{
  "n_kv_head": 3,
  "activation": "tanh_gelu",
  "norm_place": "pre",
  "bias": "all",
  "init": "normal",
  "init_std_down": 0.0715,
  "optimizer": "soap_variant",
  "lr_head": 0.00649,
  "decay_shape": "linear",
  "final_lr_fraction": 0.0,
  "seq_len": 128,
  "steps": 4046
}
Each number is 200 + 40 x the weight over its row's rms, rounded and kept within 0 to 999. Layers, rows and columns count from 0. The size before them is the row's rms in percent of the matrix's.

# layer 8 MLP down (transposed), 768x192, rms 0.0718, rows 751-767, columns 0-95
106,176,182,140,225,181,170,247,170,254,182,68,200,225,226,225,164,219,194,235,158,144,216,150,263,211,160,218,197,190,123,150,244,176,190,163,242,223,209,284,255,163,208,202,194,195,190,211,188,293,168,258,115,177,147,183,155,212,242,242,215,216,199,215,225,198,227,214,241,193,228,153,149,227,188,143,272,231,211,157,226,240,209,245,211,194,204,140,84,174,137,176,254,283,136,246,171
100,243,241,152,210,197,236,238,191,222,177,201,184,207,182,231,126,107,179,195,169,208,183,188,242,223,143,178,218,179,234,242,241,178,188,164,205,185,210,185,189,209,201,254,239,199,187,187,251,246,220,155,237,169,249,228,187,244,169,229,185,144,165,157,229,281,196,174,132,178,219,222,213,257,194,164,146,277,102,247,186,272,216,137,233,193,132,229,196,194,160,235,197,255,255,156,212
118,196,209,124,247,89,144,174,223,110,173,187,142,172,234,195,172,236,198,220,260,207,164,234,190,139,211,249,179,98,226,253,161,256,188,231,177,184,183,211,184,185,250,207,179,189,189,150,182,198,181,181,182,262,170,299,239,189,170,197,194,165,188,215,156,127,238,279,216,130,206,153,132,142,161,249,203,212,212,152,244,235,206,204,243,125,243,203,263,111,138,216,182,231,270,188,164
089,173,271,165,242,234,182,225,221,290,205,294,211,154,245,198,242,222,194,220,243,180,100,170,247,233,183,204,181,158,235,192,187,242,172,176,220,197,250,231,237,201,254,211,153,275,182,223,230,166,297,190,200,229,139,179,156,152,212,150,169,256,252,241,261,197,267,216,185,169,255,212,190,205,206,165,255,261,221,156,220,207,183,144,188,185,274,186,135,213,197,110,198,218,185,301,222
102,191,191,150,143,194,203,222,245,256,182,229,191,164,243,280,204,182,199,308,166,166,187,149,145,212,235,75,182,220,177,226,232,207,192,142,141,225,158,200,191,175,184,204,221,198,151,239,134,197,143,207,205,92,239,180,147,185,150,189,224,187,163,163,202,207,169,168,215,238,152,201,208,231,188,215,218,108,221,284,247,177,173,240,156,217,201,205,229,233,208,271,145,162,239,212,198
112,231,174,180,179,126,184,130,254,110,216,250,210,155,186,243,228,158,170,152,151,286,182,266,232,256,235,252,223,204,214,196,216,241,127,228,224,247,207,202,211,249,226,237,183,270,238,163,209,130,246,188,230,216,133,207,176,208,172,197,282,159,158,193,113,214,225,204,279,161,192,190,175,309,135,263,201,229,243,215,282,223,177,203,165,251,199,206,83,188,190,174,167,140,196,251,203
104,129,158,230,298,256,216,178,150,187,139,276,203,216,220,162,174,168,242,199,208,223,253,155,243,171,161,226,184,167,225,228,154,147,130,182,153,179,210,207,265,252,170,246,234,152,172,211,237,173,152,194,178,266,167,159,238,185,185,251,238,267,186,204,219,169,137,223,206,158,219,227,139,186,136,192,159,196,84,184,189,150,262,226,306,167,116,207,224,245,162,227,252,257,214,240,176
097,233,198,138,140,193,241,147,209,194,238,169,254,247,162,144,160,239,225,169,237,202,242,264,226,245,138,243,265,210,182,206,88,176,223,217,193,280,154,256,201,217,152,238,187,150,245,258,181,141,194,216,166,173,235,194,232,206,218,222,195,150,199,163,222,113,178,225,231,272,240,228,197,232,248,183,255,226,165,209,174,173,167,229,216,227,210,217,221,175,168,185,207,216,218,189,129
084,197,248,200,182,213,236,227,246,184,192,212,261,222,234,181,203,163,145,202,242,233,201,240,246,175,142,208,183,141,252,166,190,268,205,181,197,148,203,240,217,208,252,209,131,157,185,197,250,326,131,193,146,188,217,192,177,252,199,237,191,155,274,148,199,144,160,198,152,161,192,228,292,195,188,210,155,170,229,244,255,182,230,202,152,136,265,187,218,157,200,237,198,176,195,130,309
100,205,133,192,248,189,253,202,180,217,201,255,125,60,223,139,175,302,182,190,127,244,162,214,245,199,249,209,202,176,249,213,229,196,225,220,220,191,179,195,200,218,127,165,174,159,136,257,155,184,183,194,128,129,214,217,247,282,240,195,159,181,219,255,239,186,188,234,282,218,171,161,209,257,210,149,264,147,243,241,153,222,199,236,201,218,172,171,201,208,230,294,142,204,193,294,127
093,151,212,178,145,175,133,163,212,250,172,214,159,190,139,163,124,223,210,217,231,183,169,197,131,130,266,174,265,231,228,154,241,152,222,174,166,164,252,205,182,207,155,155,132,230,233,139,119,201,207,147,256,237,188,249,180,206,196,204,223,236,145,227,169,163,175,219,252,197,170,191,148,232,155,226,208,144,113,223,198,206,198,161,184,179,138,264,134,222,126,178,235,280,170,234,247
093,239,191,216,202,208,179,291,166,231,190,188,180,225,237,240,223,176,244,249,193,158,267,215,144,221,216,217,198,233,157,211,175,196,132,169,211,108,184,198,301,271,120,268,248,204,206,192,208,234,192,224,115,199,215,242,180,204,228,116,245,256,240,191,186,173,247,207,209,243,202,233,178,114,211,218,227,140,256,239,129,195,220,171,225,186,192,210,181,195,188,262,214,221,199,163,191
101,207,217,181,254,193,196,167,168,215,198,173,227,255,161,185,230,240,252,192,191,159,225,205,174,213,131,268,196,258,106,153,281,207,252,213,241,228,221,203,244,207,194,161,226,201,138,132,190,199,207,214,206,172,240,150,154,288,243,185,119,203,208,190,182,205,171,263,163,278,201,172,185,208,166,186,188,187,265,254,202,178,251,250,221,156,198,164,155,261,156,187,227,143,155,205,307
100,202,259,203,210,179,146,211,176,260,249,242,188,192,149,217,169,236,258,221,204,257,225,260,242,189,119,150,150,136,280,242,204,209,207,158,231,200,237,211,207,184,196,185,178,225,174,231,209,189,182,232,132,251,159,191,155,290,171,208,184,125,167,138,290,160,223,200,249,153,152,188,162,252,193,162,156,198,268,221,220,190,233,197,204,188,139,182,203,268,227,188,160,178,152,208,136
107,246,161,178,231,220,170,205,236,180,250,255,137,227,230,259,178,180,272,119,174,233,132,202,176,238,121,176,216,209,185,244,176,183,131,229,248,215,279,195,286,210,147,169,78,261,217,180,222,197,188,217,220,167,114,158,185,179,148,226,247,215,233,195,283,152,191,176,245,250,222,170,196,151,221,235,158,166,145,234,218,203,205,243,199,193,216,232,276,145,204,161,273,203,198,147,248
114,196,191,180,188,179,149,179,155,275,256,273,217,197,288,183,167,203,245,186,187,251,162,147,226,237,261,217,162,243,261,230,200,190,157,203,218,212,195,151,202,256,181,161,284,184,171,200,142,153,166,207,196,180,151,167,196,240,186,182,175,222,177,173,205,171,230,253,300,159,107,230,150,154,190,209,271,150,207,206,262,132,267,277,127,173,234,185,237,137,221,171,180,120,224,235,253
094,183,264,195,181,214,195,146,236,264,197,145,190,147,277,188,233,96,215,175,251,168,184,191,293,208,216,162,195,234,155,162,183,219,212,149,148,217,197,209,264,251,237,182,229,200,225,231,164,162,207,143,148,204,239,196,134,181,166,208,177,243,195,229,217,300,188,191,204,202,231,280,167,219,170,158,193,259,188,159,122,279,172,163,201,221,240,210,178,210,145,244,200,202,215,211,228
# layer 8 MLP up, 768x192, rms 0.0716, rows 752-767, columns 0-95
095,180,196,206,163,108,171,174,184,215,161,229,143,178,196,242,238,202,159,240,136,232,166,168,194,217,256,222,182,259,257,169,182,217,183,224,253,213,178,191,285,245,154,188,174,245,193,214,204,222,181,236,162,267,232,182,201,134,160,188,205,183,228,234,199,221,182,292,187,211,197,212,195,187,244,217,205,311,154,95,249,169,185,166,180,208,201,171,187,154,194,158,193,253,164,218,148
109,177,233,232,194,244,259,201,188,266,213,158,279,202,222,164,255,170,194,180,145,166,191,234,185,158,125,185,192,297,211,185,250,181,208,227,189,140,189,212,242,170,140,191,212,211,139,206,193,176,267,245,233,158,298,110,180,228,152,192,139,194,188,155,224,232,182,134,178,267,133,201,227,214,202,186,199,167,161,275,151,148,160,172,174,214,151,164,197,275,140,127,240,201,152,246,153
092,211,248,179,212,149,212,238,211,202,210,190,163,180,164,243,245,213,216,229,132,212,278,226,166,233,232,257,226,292,172,160,190,166,276,188,259,168,167,174,209,196,197,256,192,205,235,189,202,228,156,219,199,133,254,194,222,221,206,320,226,135,170,186,233,141,147,201,256,240,210,245,207,190,154,218,233,148,171,298,209,164,218,190,162,189,169,219,216,201,174,246,155,157,152,247,148
097,266,152,208,213,202,206,224,255,201,230,181,183,139,120,222,188,206,206,183,188,192,256,179,140,169,143,241,204,187,191,224,150,216,161,247,223,228,222,181,154,287,209,165,193,201,251,241,177,239,206,196,180,213,203,208,228,161,192,219,258,205,244,186,147,204,217,207,258,191,292,218,238,161,222,243,212,244,160,168,192,213,219,299,157,239,241,158,251,236,161,67,168,212,261,177,158
108,268,277,203,244,271,141,214,226,210,204,195,155,142,173,217,218,188,146,216,213,196,166,171,201,189,295,231,239,233,144,214,188,238,178,182,153,226,154,212,184,219,182,256,236,186,183,189,217,176,176,202,274,234,198,150,185,191,168,187,219,217,151,176,131,143,215,188,133,221,209,243,175,155,159,135,182,153,236,199,261,185,227,186,213,187,250,206,127,186,166,188,236,214,268,156,186
099,217,247,182,135,175,226,180,178,174,218,127,194,249,231,158,145,276,128,236,239,144,161,195,217,229,281,205,239,173,176,205,154,193,205,243,154,238,198,205,232,166,155,211,208,205,211,180,169,164,239,160,244,245,240,284,172,191,131,201,202,230,174,186,227,252,204,231,196,182,194,133,220,159,234,157,195,224,258,222,166,179,198,260,246,218,150,234,239,240,205,223,206,165,258,215,188
100,211,223,244,234,144,170,139,126,170,248,240,251,255,116,157,174,141,152,227,267,163,197,224,221,135,205,217,238,186,205,215,183,192,182,206,117,156,170,175,173,302,142,258,152,150,197,143,234,221,226,268,185,221,204,210,209,220,148,182,189,203,160,247,154,184,167,215,196,168,211,181,136,221,194,179,219,213,177,176,165,182,185,234,174,148,128,237,169,155,222,270,197,122,116,145,223
087,167,164,158,224,212,125,171,186,227,210,149,173,155,147,172,222,201,207,221,197,159,206,141,182,246,256,155,161,237,138,201,198,105,155,211,225,220,177,210,189,169,177,236,239,200,218,231,186,105,215,254,251,200,195,180,167,133,132,226,242,180,101,177,218,230,199,207,248,240,200,218,231,199,182,137,208,247,188,249,140,238,201,167,237,167,166,270,172,284,163,209,206,165,136,309,81
100,192,237,176,207,206,291,113,195,185,179,175,175,230,241,194,215,250,197,144,198,186,302,274,186,207,238,218,223,179,139,195,197,259,189,243,215,200,197,204,218,191,226,162,266,176,150,215,214,268,199,172,173,201,224,212,206,270,200,160,198,203,81,224,217,211,257,221,198,137,266,101,254,174,200,193,245,213,192,203,220,191,192,203,241,270,167,233,184,213,253,181,224,181,203,200,225
090,269,167,200,148,269,223,209,202,207,218,266,234,220,203,216,227,173,221,227,242,221,219,214,207,239,155,126,214,187,175,271,254,157,144,201,175,310,168,249,201,214,280,131,169,240,211,179,211,228,174,213,228,142,262,188,127,188,199,195,149,210,244,208,173,237,198,163,144,199,153,272,178,212,193,242,190,288,234,227,136,167,182,211,185,220,245,154,210,233,234,192,184,193,187,125,197
091,154,205,224,223,135,214,191,160,189,171,155,142,132,179,159,191,221,174,158,274,257,251,216,202,196,178,141,224,185,135,289,200,182,192,169,195,181,226,164,192,259,209,145,235,240,211,227,212,287,197,223,288,211,219,219,176,229,171,193,260,249,101,144,238,193,208,168,191,143,158,207,277,237,199,221,209,198,215,172,196,224,238,169,216,208,263,187,225,122,185,227,211,181,195,171,147
096,148,196,207,191,168,169,183,156,127,188,225,275,213,178,234,216,236,201,235,149,190,251,148,234,190,151,228,251,189,219,153,211,129,227,226,225,175,168,191,231,239,193,239,291,271,214,262,193,269,183,249,209,172,198,102,188,251,113,198,131,167,279,203,243,204,219,212,267,240,159,177,228,234,199,198,205,163,212,144,188,194,235,146,187,277,181,257,209,210,267,149,200,276,208,233,185
105,133,174,235,186,212,291,168,236,164,214,103,158,220,242,200,166,197,142,210,193,210,193,140,167,217,161,161,158,141,127,243,165,207,198,130,133,242,178,210,161,179,201,170,198,231,197,143,228,212,231,165,191,103,157,199,177,176,171,197,154,228,200,198,236,202,271,134,162,191,228,243,191,183,209,270,195,180,241,208,158,188,195,242,168,143,243,154,123,161,166,189,167,180,138,185,247
104,214,178,272,206,204,202,227,193,238,246,162,193,95,163,180,235,244,147,271,270,226,231,185,87,191,151,176,194,204,108,225,167,192,179,175,150,209,223,261,134,146,223,225,109,124,132,274,195,232,210,161,218,143,175,218,213,211,187,187,210,205,223,212,201,222,184,178,214,231,164,265,221,175,186,227,183,235,250,226,167,175,260,231,272,181,162,189,138,173,193,141,218,138,176,133,119
105,167,192,169,161,147,196,187,225,193,198,239,217,140,227,170,172,217,158,286,200,221,185,255,216,171,165,209,168,150,207,167,207,179,95,136,179,281,239,190,202,234,217,210,213,199,181,321,187,273,215,239,211,177,180,243,136,140,202,246,201,244,204,145,184,146,237,222,161,143,176,162,241,216,126,202,192,176,257,284,263,226,203,214,217,187,209,189,209,229,99,197,149,168,107,201,208
092,281,242,192,174,121,178,159,235,181,187,260,206,217,166,230,206,221,227,184,216,192,199,205,163,218,193,151,214,245,204,282,141,103,245,309,187,175,219,239,254,222,208,194,206,220,107,182,184,240,151,231,258,281,261,249,188,161,198,109,150,192,104,220,119,266,193,210,234,214,162,178,277,222,264,230,187,174,149,207,189,156,167,174,248,175,146,223,142,251,213,202,145,198,185,209,155